{
  "head_dim": 64,
  "activation": "swiglu",
  "lr": 0.00343,
  "seq_len": 512
}
Each number is 200 + 30 x the weight over the matrix's rms, rounded and kept within 0 to 999. Layers, rows and columns count from 0.

# layer 6 MLP down (transposed), 704x256, rms 0.137, rows 680-703, columns 32-63
210,217,203,173,202,207,166,235,243,260,227,163,195,203,201,204,195,230,214,179,215,140,263,183,163,219,217,237,245,202,202,144
123,189,199,231,176,199,207,212,166,183,238,179,197,241,164,180,187,217,192,152,209,205,214,155,196,174,201,193,166,196,175,204
170,193,191,189,184,237,155,206,134,173,205,177,203,232,161,216,140,188,254,177,213,192,173,180,248,253,203,172,214,210,204,181
186,238,190,206,177,176,216,177,150,178,203,181,153,201,177,185,177,185,146,154,220,222,199,225,253,155,208,239,133,209,172,238
194,202,173,191,183,198,193,193,255,205,177,190,183,175,250,211,149,232,134,196,176,286,187,197,220,217,158,178,204,244,154,180
179,165,214,209,177,215,235,196,222,195,199,172,177,261,199,182,166,209,196,194,168,206,226,201,165,183,154,198,199,219,212,173
229,200,197,210,244,196,250,237,234,181,192,240,194,186,160,217,175,213,166,205,190,149,212,237,162,244,208,203,194,218,175,218
229,221,272,249,181,190,203,188,243,183,214,272,216,272,142,159,202,218,131,148,226,224,189,205,256,182,218,208,177,154,201,224
197,189,180,247,176,180,247,162,125,190,240,171,216,213,217,159,203,216,192,234,151,171,195,228,159,187,179,231,166,191,190,178
172,205,175,231,190,195,239,173,205,204,173,210,177,223,158,162,215,195,189,198,199,212,117,172,202,263,219,242,220,186,192,190
144,204,169,178,211,207,244,232,213,176,156,204,194,238,187,178,186,189,156,192,209,205,246,201,170,166,225,219,161,175,175,144
160,223,178,200,194,242,202,201,165,203,222,183,257,225,251,185,207,234,188,202,210,205,221,189,216,259,197,208,226,169,248,183
214,273,156,178,221,185,250,189,166,199,170,202,187,205,163,234,205,153,293,205,200,201,184,196,223,250,205,222,205,180,211,178
188,202,199,217,211,225,172,216,156,158,127,221,206,188,209,157,153,242,184,251,144,194,174,243,197,207,228,217,218,151,194,167
199,270,132,211,234,237,209,181,197,157,255,247,166,201,181,195,225,232,175,197,179,239,224,161,219,262,199,160,125,194,166,264
168,208,218,168,253,186,250,257,221,190,178,198,190,151,200,231,238,215,184,177,170,233,190,198,207,221,209,125,147,194,214,238
132,156,195,198,182,137,201,191,230,238,217,181,213,181,219,198,229,165,171,179,164,205,180,234,195,174,191,204,171,193,218,164
151,225,199,237,183,182,198,151,197,241,196,199,221,157,229,214,190,227,192,218,225,159,179,201,187,180,230,217,236,199,220,172
219,166,170,172,183,160,198,271,209,239,205,249,193,168,204,194,162,147,212,227,163,154,229,223,244,178,124,195,229,230,178,222
180,136,199,231,197,199,211,200,205,169,175,207,281,190,235,235,183,218,182,245,140,217,212,189,190,159,152,236,219,230,189,234
200,247,247,172,199,230,255,202,207,219,197,201,145,234,209,224,194,153,168,236,131,198,223,208,199,245,227,220,192,216,229,236
202,165,219,166,241,198,175,186,184,227,154,173,217,179,185,184,227,180,191,214,227,171,177,171,176,176,204,155,211,224,203,170
265,190,186,228,247,224,214,227,197,217,246,190,187,191,209,282,218,179,230,173,176,168,248,167,195,151,163,127,193,200,205,179
237,227,191,219,202,197,189,235,163,235,188,171,245,220,172,210,251,110,210,161,195,185,143,200,219,190,259,219,209,182,244,247
# layer 6 MLP gate, 704x256, rms 0.142, rows 681-703, columns 32-63
211,143,158,197,247,205,195,225,206,199,175,223,168,174,210,200,140,196,230,251,179,196,174,195,243,159,226,169,191,185,192,201
189,244,197,219,137,213,213,210,255,168,200,206,193,126,120,180,203,141,181,194,213,157,206,176,171,190,199,181,195,198,180,218
195,203,176,187,188,146,232,223,212,260,218,244,207,199,258,189,175,242,205,253,221,204,221,225,212,207,226,189,173,174,203,202
201,159,159,182,205,221,242,217,197,167,211,150,219,214,213,227,185,208,203,247,219,219,183,231,242,215,202,152,242,185,209,209
191,172,167,189,173,180,218,213,173,194,201,153,206,191,185,185,167,208,175,229,225,150,232,192,209,271,195,238,255,219,186,132
204,197,204,246,171,195,221,229,193,229,201,149,217,190,202,239,168,209,204,267,159,180,188,249,225,226,192,188,243,226,221,249
193,198,198,151,242,192,179,162,257,196,202,152,195,230,210,178,148,197,203,203,178,174,199,206,184,208,203,152,211,198,186,208
204,165,197,191,193,223,196,205,209,198,157,208,185,255,195,207,194,173,202,158,211,200,202,220,214,171,192,202,221,175,245,262
207,204,199,184,162,250,217,249,195,215,191,231,209,183,195,193,236,200,257,212,192,182,231,238,200,205,215,165,228,191,186,214
205,224,244,219,225,214,215,215,209,188,190,201,121,154,191,208,161,190,239,186,190,162,213,184,128,192,180,205,236,217,233,186
204,211,180,197,227,222,255,180,157,247,200,206,211,177,187,181,228,182,193,152,213,180,198,211,198,219,199,182,202,238,213,218
249,244,202,232,196,228,171,198,131,238,190,171,177,202,236,201,199,157,179,216,180,178,157,200,174,183,217,205,229,204,239,242
174,200,196,190,201,196,281,181,205,239,139,206,171,226,145,208,196,179,223,194,188,187,240,215,207,159,184,171,222,203,186,209
182,114,199,175,179,190,206,161,263,210,183,217,246,235,194,167,218,138,183,224,235,159,192,213,217,275,228,198,216,142,170,220
238,202,244,257,175,185,223,190,158,153,236,208,211,190,138,178,235,212,160,215,199,160,118,214,180,199,210,248,173,213,198,139
213,204,179,194,225,186,177,193,215,215,163,206,182,221,200,224,184,220,182,179,144,154,208,177,249,195,253,184,170,189,177,237
220,240,83,156,231,192,201,210,277,180,182,236,198,181,219,213,257,223,250,140,217,174,179,181,278,225,211,223,208,200,171,205
186,226,154,174,203,140,174,237,207,215,265,208,177,197,223,187,208,190,196,230,172,189,147,219,194,174,199,209,202,225,205,196
223,135,157,214,183,225,189,219,189,241,191,277,207,150,187,243,154,255,156,192,248,191,250,196,183,167,160,227,261,199,190,204
183,175,171,231,193,188,187,186,226,240,175,163,229,229,140,187,158,239,155,192,234,214,262,232,231,182,175,294,204,190,211,221
172,166,157,173,167,232,207,206,203,196,177,195,198,200,225,246,198,235,176,207,203,231,197,239,179,153,170,211,195,226,150,254
214,187,238,234,191,214,239,235,222,227,222,174,258,198,178,199,248,178,200,213,173,200,191,195,211,226,235,186,219,194,220,155
221,181,213,222,208,162,236,162,177,197,164,186,193,235,243,237,185,199,210,155,194,165,223,186,221,212,215,194,206,221,194,250
# layer 6 MLP up, 704x256, rms 0.145, rows 681-703, columns 32-63
169,198,190,224,201,191,208,185,176,194,211,147,237,217,229,235,210,169,204,245,198,172,225,203,162,171,270,208,214,214,185,200
207,192,187,226,202,174,192,215,203,229,152,196,209,145,247,208,214,200,210,190,189,168,149,250,215,209,163,176,170,168,185,203
217,193,165,166,202,200,215,244,172,202,176,253,190,173,237,216,217,179,216,188,252,248,219,185,192,197,155,159,161,162,163,166
162,189,179,230,198,207,211,203,203,197,189,166,227,179,220,179,218,199,171,223,198,188,198,210,203,233,167,222,282,174,210,213
210,175,205,165,224,166,213,199,234,210,170,197,223,175,180,211,195,237,218,200,183,161,177,225,128,182,218,213,149,201,190,219
214,173,195,156,189,155,238,233,184,271,190,165,177,214,218,203,126,244,183,190,157,207,232,168,223,136,198,161,213,169,180,233
233,235,274,218,163,209,238,198,171,171,181,185,202,239,189,135,242,149,184,244,228,257,195,176,155,193,233,174,254,161,208,232
204,225,178,224,135,180,194,160,247,223,316,199,230,181,206,221,201,234,208,248,220,237,187,217,209,199,206,163,174,206,184,174
193,170,199,215,226,201,171,210,186,213,171,251,199,187,177,223,121,199,190,214,208,204,210,236,153,183,170,208,211,186,142,188
237,172,206,189,197,181,248,180,193,229,225,200,185,189,234,209,185,145,245,184,202,224,235,255,159,213,196,234,214,149,135,233
207,174,199,155,253,191,222,199,183,219,220,228,208,182,190,184,149,191,211,142,215,209,177,179,204,220,216,192,180,231,188,189
193,194,211,233,185,253,224,187,220,154,164,188,182,191,219,226,157,141,247,204,187,210,230,198,181,217,187,171,243,175,188,143
275,241,242,184,184,211,214,182,190,183,198,213,198,252,216,209,246,222,185,199,167,233,218,166,209,219,221,198,142,169,180,189
199,142,269,170,185,206,200,205,280,240,166,159,210,193,173,175,254,139,169,202,250,269,182,247,221,250,209,218,251,140,198,185
181,163,141,235,150,144,191,254,194,204,235,182,159,205,206,176,186,216,208,148,181,229,216,188,193,176,200,227,153,165,225,209
200,228,237,160,207,225,175,155,255,166,213,207,136,212,203,175,148,186,233,178,178,200,171,165,169,171,213,169,242,209,201,193
224,215,202,174,214,222,208,163,203,142,226,179,233,219,208,207,218,215,210,200,236,194,206,183,220,161,190,198,180,209,232,173
201,181,210,216,145,203,183,230,144,229,210,190,233,176,181,192,217,239,187,241,219,228,209,241,203,180,212,180,216,162,143,202
195,233,213,150,180,125,175,181,199,193,228,166,202,173,179,201,192,226,205,173,233,194,155,151,207,259,207,173,138,208,219,222
187,161,188,212,201,233,162,194,186,207,168,166,206,185,266,246,155,243,193,223,223,222,183,167,234,238,166,291,168,205,175,169
202,225,193,153,165,201,163,226,206,160,156,209,197,204,178,181,250,209,189,240,205,223,207,212,150,201,197,160,223,187,110,236
247,198,208,163,206,229,232,171,186,165,225,215,182,219,207,182,202,219,211,229,212,191,203,202,187,212,207,200,189,230,183,246
179,180,180,203,145,229,194,250,199,192,204,179,228,230,174,239,216,233,190,141,173,254,234,167,194,193,194,207,178,160,252,155